Weights of a small GPT-style language model, trained from scratch on English Wikipedia: rotary positions, 320M tokens.
Each number is 500 + 50 x the weight over its row's rms, rounded and kept within 0 to 999. Layers, rows and columns count from 0. Numbers have three digits each. The size before them is the row's rms in percent of the matrix's.

# gate: layer 6 MLP gate, 1344x512, rms 0.0503, rows 149-165, columns 128-255
# up: layer 6 MLP up, 1344x512, rms 0.0524, rows 149-164, columns 128-255
# down: layer 6 MLP down (transposed), 1344x512, rms 0.0793, rows 149-164, columns 128-255
gate149 090:470479456572491510382547577495531522447403492470521487432532355492517477513446553477596554456525530456554378488515471506436396410470515488516438515547503597489492583460572543430428472506565498414504544586539470554483510505542528481469550494367548497558540458505518540455507447392521451467555441488454468462500458557445439512531429490428518491596497554502532509559555498501484525497491
up149 096:511494418506490462457450408531599494418575611409479521531477488450528492584395512544523549523471571502565550537613489504484513490473487536550483424495475434494541416417483513525543486421532543528487571460529505431437529394489516476528510466503455429467449493470481535464511491556522501552481562518558587434464527534463486467542570528500475509511560447472510543515535594538515516507565
down149 094:531406515489603554474501445392520434521464470426433599447411488443535491483536446580428470538552554522501588546492487463489546430514568490499514521564532533466546542464420398470548471516509575486445506609413551546440467464498548572501436416514557473508525465448516371545494465573462589534630573487549488545459500454483445554516537578520484588443490477503495484523533574522561527540613
gate150 101:505337451508469557534482522467439527517545496511539566514574522435447445494638509587555504547554573441518396459449483577451487484602587502532509475493509598423400491476586456502569545482469507546475434481562502489503502592559578469550397480526552546517492483478558406518522496533489569501533445486491424521511528445454476512469509445472555516459532454530509368565406459452480545459497
up150 100:496457429500504473498569506467443580564455523512562571498489446555380477497530423569487512575462531447584544460491416539465437526474420472511533474589499537535504490508517450519497496471519443495464507546570548499526503527507437505611518442507470634447525476494545509551597494385533481578419526501530477451495502604534551512404420558462517507618540501483579499546535545489499469490551
down150 099:463439437443421502588471498467540478488466511538429469443471511528538563410503489465506524454475544508556481521494391511577405516594479504433505455508454520539441349545594461413519539463487451494540514521568454497582467559563473487476397497547504572538468514508553490442519474419450361387470561489467549561480514437498519546465493448469584595584470459427490464408529578526486495442479
gate151 101:460434406486460532576489550396532470484428573477539444498533574488470458532540554601440525592502533511488533466524464575439480493592462478614539555486550516481596526532420475553578469448460510547457454580498445485492539559528530546602527408514420537499549546545555575562528567614497468563444528514552567557491477509526426604535596544372460538521500489464476599550435510435514478495431
up151 100:545443472542479414535482547469478452449558558505487400478553493429465539490424512508463521534463466495522470475486495500534494418585500538483511505463510539498523509401543480452500514481547450465525480503478436413550541543458398450520542377429495557425531513569464504501560504535471503527553453528500553520453495554556458494521615512485486547474615443490524436461540538442506451467481
down151 103:555427510435471493456508511519570501552477448453517427486518569448547523526465539546435529498655510497464550431484574408513554529511629467530478484538468543519495460552488485486532430498530440494538555453487561477545539511535428426572537455515495485530555582508501391445378459570478480494449474533573596553441465597544516417491492497496416534533506462518484472489423534535540502427482
gate152 095:547605419489536496506510513513432555550539509607511493536518533445538491584422457533417445492520461476472602485510538592601559491460418521528423552549534461492426493531547515543495457506471476531494589526474482453543505502489572450531419565399472408564504531600545554614558546487523502465391495452469557577512474441543528494426538543463487550439536507526465499584578454514499520424443
up152 103:490511555532457481537518475465507510471490556411389528460553489567543472422498427548468488531530499422583465450641475493536505541482505503468590514592562447496546497497493563585555487535431469419519441582495548552590529597506471574444612566461528457516408481526457497493480455479553463482404485481419470475480551439534455377496505473541448530519512508497416572455564620595423542449514
down152 094:541557476445529491453585511466461537540437474549585442461441563471466509449530487547486479551442565457423456464441525482464522446447505540466530610512483514508586479510509435522431461460443493548498431507462497491425416406519523563505510486551491477501486475508537518766509372495499459534414513563531488492479544552490527577518529479500554458550436513477544549552501421516507496566485
gate153 096:387580542564512550464481474536609470473442461451556530510521570439515482457568452493486538489406514470518483433526526574531560476449549439635469528533499422588509487531572588564464514529447473543541541512609463492475439492409416493544535545486502436504445525547427476576461548487519574565537427561468497540428494507551434484479461444460510508531533542485526443453604517518506467497521
up153 095:398484545601520512530373476424449487434459488498592491491518544440447408533552470467510472509466510513542464492517550449456492507454533540538444538513495536592463612493558570457530573397535470489557481495515473501484450443516537521344469503474469400516491502580435414484438501540519498584455610495525532518418572531467513455504536500573508444496480471447510460546554512416499550553498
down153 097:469491491570451572520499507471499533555573503513518495475471539464509488490532538542536510634440488419436477547503451508546540482521453578446403521556516602509461559483464502518467487508566529466485449451426505510478466477521606469458508531505540578415471484482441535587485455474505531495536514559529498400435507445440469518562519422528455452471419534512542502471537458522508580431505
gate154 098:478554642489491607521530467471575405525542497498578499475518470487410571500475624528516403535417505468490480522537457493456518574497487465493558486497469463492568449488534495512558501562562489436554464515526490616529570468529515549470410538468527548435496490594615504497515427462556521599531456483543615486542531435542510499486508530437549461430395470501461592559438446468537496447583
up154 102:514551475464600553551538520524465574466457404516612471544546492523560481562377434385533511399510567476529563431393469522480515491518554443448548515381484507549490558579526464462642512468528520564473441598477463432507437467499503477470431512526428429515450534450469522482522585519474610528529561509454466522522444475500484469426430504581600574494493502523537424437512548541534517479481
down154 095:465499510446522515431435519546477464517486476415509489457385450503492477552512488583523453380563459505454449525572477508464527516498415469493573493499483450490479471606541453484530536548393521456476599505446648451488487543567456538513514525493399416495509467497477500542442574536606547487497416547362515541522549457450535528589504567439500461435473630462480484513474440453507523503530
gate155 099:421511438457400509427495533458523522481489527538444503496492549561556485489478474461472502537558454500509407562469518512427604433569391545430394366448517482494445458552545404534531500507495451603503465484541494391541561474545488586500446513398464397490581552518542487572530382512446483576468444475638546542550555508455474493482547473441486448477407526468544501546600514402498500429445
up155 102:515454541489439595466464531557515460556534426500468561508643529529512600497593563567592463544530450546478403538524455459507500520433527534509549521471570501408508485474626524450386432462469527503496485561562407433520466589501536514486495505451540544480461473542468476454499479494510451486431577425474487574481496427412500637487558583513466528519481503573526474476467459532536525509457
down155 102:499446523528522542394501475561481499359444526527429425431466459518466516471517485469523546500550506507512440507497618539491555410527486574517446367371563555537496475551507475508479554642513474475505513566481471473437400452479554544477485467537528482467542502531486451451428448580552550503528513485426596446473560439444452438436612445489548399542492528521520451559509493488472428515460
gate156 101:517442533472517398550470536616495449464489406489423523547482439474433461455596401479463503607406524525476488449465541456564510520582534466443505411609524460492492511560512505492471465604479509516564442469598539506428498451463592473565473461456438497555472552472482534557521507543646494499543486495443524474404564375469519495545571545484553511358479436530554610494541537581450502595509
up156 100:554503399556513629508567556446566476500466517430470566607578525532571538530465502496576527352540420469504566556419530491437442435439586517544494521459506478611466488450528407493469564556523436608474457437566467458632579501527454574389517513589498518437554568537532518477564491497492523535437452440510502534512422499527478486505406499407489465511531548480575448478515529510562497537509
down156 101:533445607556555509518464481564563486456490448479516507514565496439448546492496575482525554567397564497549639503571472528458599452485601477509507442533406497541480461572423519436478455449491557542439561523517552529550462496542484409430502519487492502599505503369529540559517530515474524390534510472394536498561450485584634555532510561573444473461474571492422550472548481559522482535550
gate157 114:520519479510566504520516563431463478530454437470527534553450452437464525511477469567515527486479469428499557518462519557484520483470423580541580382445488456524558467556548416590510436529507476513437394498474449419490451484521475559539455593477469460583571449447538413556562572459531449427501505525495525511588417468484501455541483436576516419463445566460473481503489503605454476445473
up157 106:518520528495412487427481468606552455552534523534526444416469523555468426483444551586429508402432564436503472549509498570551511575550574480435470447534490528502485452573511480483476472595434539513514535492599464500441516552506525453461495483495467472522472510486503464498457442523476444349555452438557535449458503484488532490465574549463432531526601560478510444517524554499507452556543
down157 105:436436474417535533527457490576506464467521536499404471451527450540457443450572414470468536533534497399542476564525490464471465442463619501462507495509532495448424512503454515541547502413443533470509472481627442530520514550472544545495472509518452502401471504508383563421447496554506520508511466468556513523471472499549456520465502513431532572502561492504504481545451478444507445519514
gate158 102:509540470434418514468530476578535517557454460510532520469470434554512586514544617434495481522564511465527472466499482486432394462430512486589559513489502446517518526428523424567456478522459546537438430488577516585469510462528463504488523490488398501476519535522562499580553487565578482439450416482449514496443514572532463527533511466460555466449531498502481480521564494433461500507507
up158 101:505475562600534572472535471384478523436468510592460500475510504417497463547550456526532513500494473560567583518517435492504511549444507548456513442514462538494520554467614466429529541496484610555543528545440452468520526577585479454505572443500604498488396561573487508425458507511483488451507498400492564509592436469471487469475516470501531488529490471518490520577440430511517456571486
down158 102:480535514455456466466473503475390477438524564568436452505460453525509435471449495456493436487476537486498400440520464489453539518546514536498524563502362547540483534610436495478501512416509525376480571577478458529568579467487462553434502452502558490479505426603481554630449452456503557545515537538497603498562509535395617438428507445465493480465460561424426532515562474466539505439498
gate159 100:577460521588569503575460473437487453513412483472529414519474504385462485391516525473517525498558463591492497532603442559482505472497555527530476455520537570478444409540452540513479468501398485518541477561521534439450459547534451485473484535448556506585513450419463496501572523450569502517483398569499452574479492598511522496559433452570468386551449433510535485455505528490498505529458
up159 101:464460576484573510546553472466471518565481427520541495514471495510557536596587561443454506451525549590497484469575480520469449561441495508508480515455530558605487529548434481473487499506488491486443547592535494540487514477566499455477462482436554463460521422466612453564451522462496444569560462449488462475519496436442497542476507493435542514585544536494486510552571525543433472495446
down159 101:523536498515498420507497462475402517533515517491517459488507484455433476464537459521556492572481521429378526522479423507566560581466523518513577506529552499534546436499446564533585540554545513435470438498493505512547525529542491459369565418394520438533517475445501445610407435559490527465585404473508496460492437500457483439587487515506530508510544471482479526385480580390520466506475
gate160 101:453416501485600467443502514537465436596483524420556480505444459508478492527513482480537544561464562488569441519527509475428473467616507579547498563513551501547490481498513498543489460488495514498450462607469473554579585564517525420521511571460509466479550535556454411593499535534466544504437524591581510466513532516534514422418426503496428487513507527549453466561619514508500549488563
up160 103:511466502427487472500554479560501508551552551495521508469466456475448392523448507508543477512461544470466518502531433491436415547498450549533483453627480448464385527538497459465458461530472388537592576556627556486520472492499494516549518412574512560454530490493589557412473493531553466527510562505553535422589490478538483509522553531519533480501440527542503506517504547548414488476518
down160 104:548423504580406534522499560489487412439561521543499530459486622552583586553493566438438537485578494537498447430476523535541567456522474453506405460495366520448519507448416567479390387523483428480492481498447489538572451557505452463514488597516532511442487363509571592516509540598549383504450506464457511492480471457458524466508469489582514482454499520514537504550500471519488426588539
gate161 097:459425453451519514541543494430559529537569490486459555540517578513428563451439453463534522488537502484464499569500464508462523439453473461589547502426414498561523538478512489510471460450477493484476499423577553447454555385457532497506470448475527534502483367431518501545557546469465545539476385479494462480420448505474514570586482467545543510477526519540434530431417528510489438612476
up161 098:472521459607430450482548555459509491472503522501578514524498476481529537469555376542588495535605515413561525507434479565512494509594481471504465470601418512497464577526507488498512488575615616479531607493556521485439520469541467403427566498507498483574559527522516470537470440462471495553511503469483484490482415593538499520478453544449543484529607478484509483512500345508590493587474
down161 099:470539545519478381588546553514562470443496493568531453526487469584550492480475536445580597472493472474546551500517445528587498557527498505564502547518548581517539534520472508476494595468532458529458399456651474458370519489479581423475626447449431506613486480477541469417511507506527501566492505547503379509553513537497485589459485509500512560531503455555461472482434523546466492425550
gate162 100:538522520471413531460434510515524449513493504505521511506565468530558561522514444567537433492507459564564512444456489516462464538528378520499440463485463542512494560514396505541463555517405509558467561454576453462416491597442474561439428441499474465420525480520552469522635596455468510462533526517572433475439478436425481544556490428543563468479461649501520546490414579533586542455388
up162 101:456517565528519446508490462534468605458504516446527498542580462436438553497397563420501459444483466477508552537517578418493546535455534522530452485512518535580498469480463442564418582510595453466438452530408572446560449535433535474502437443521564523499437573454504461468477482527473530385447446534550478533463526550518518474484482568541527518533495402519484477440514492446432482432506
down162 100:469463570503480443487445525574448521496565442586445445482520491506490396492510446478437558465435525447589548471494540453485506453514534486620475494449535533453483467483548490511542531481546468475483453475415537587546435508499474458521557545480551573497480561473490423467483505544503466488533488633571558509488465564512608516472548457520416563515503461492438415497520473553423510470470
gate163 103:483488411528488490418593540516583479517547496374609510432562513460492532550501516490529529522444420543543542557530445464547433537447544555508502490411505520583593499558456450575518561539503542498448535499384527580541532429532580439447569519394570455562507469500540514404494452505606440565484507491534471381499427484444481454515455430521557547462450549498445349481543518517495458448442
up163 098:522523457536599529498517573504509607498528518497463534451474484480491591483503533559601479382532488518532424452553462443474420493557540501444585510487487619608536561471394434509515466498527490474423418472411520560509532484487490525482512517509456537498476508485443604543462546515579539485485594421458428447495442558487546576535419429499508481493502525396479452513577465523515484498487
down163 101:640543516463497485544429404512479440493429567427576422486579532429525622409470536525517452472476474478539453551461455472545438433526495603508550507487450512509538481481480510611535554588515533485527461640532481481547484473475533523468381574438387493499485471493479487538501395550439521464510437461507509496478577454432501460499508482520561563475511528527444500521483482447390539540487
gate164 096:568491531449436503474462420606548484470522514527556500505433420483467565586451512503471571548454513510549544493640544481523468447558526493512510480556515455519519507438544449544579585462560435516546484473419434548544505524493531556536499397528482538516517393546495437507472476492534528535535575449441453443420505487500375486512547453461460411496508486593430471467471626514498504514393
up164 098:463408478376510516445491451556568556453488540559510525514613477480459507504507542437528541549483523438526463420475459586484493516519473406494621457578402484508504446488448406463536457512489503481556435508477406451551464550579511455647457560496451568499549520448490473488553478443520436513555452405537497474477485387497510594514467440466562389456503492524520480549489615639548477470463
down164 100:542510483521501511445538464478523472485508552471531505557391498489529486563546493551487492482455484488548371480445531487544567543534501647477524459552495472444417478487494600512612494463523513603484481512518508537507578452480505522494462452488514510471439408545509462274476572558501503521429552501500435513505467499481369415470530524552463472461488507586441539464484583516460460499404
gate165 098:437473484385512479469454447543516555534474464503458551534474565523484441484623523429532549486521543424455527525490420556535472487491515470502526492502447509519513480482516511466493454478563475536563490494594525538500449411449577536602494402532571472504507504565406561550459556365459538544410501481466487456526511567590415462517508518592498543549614473461483553531551555424472414426403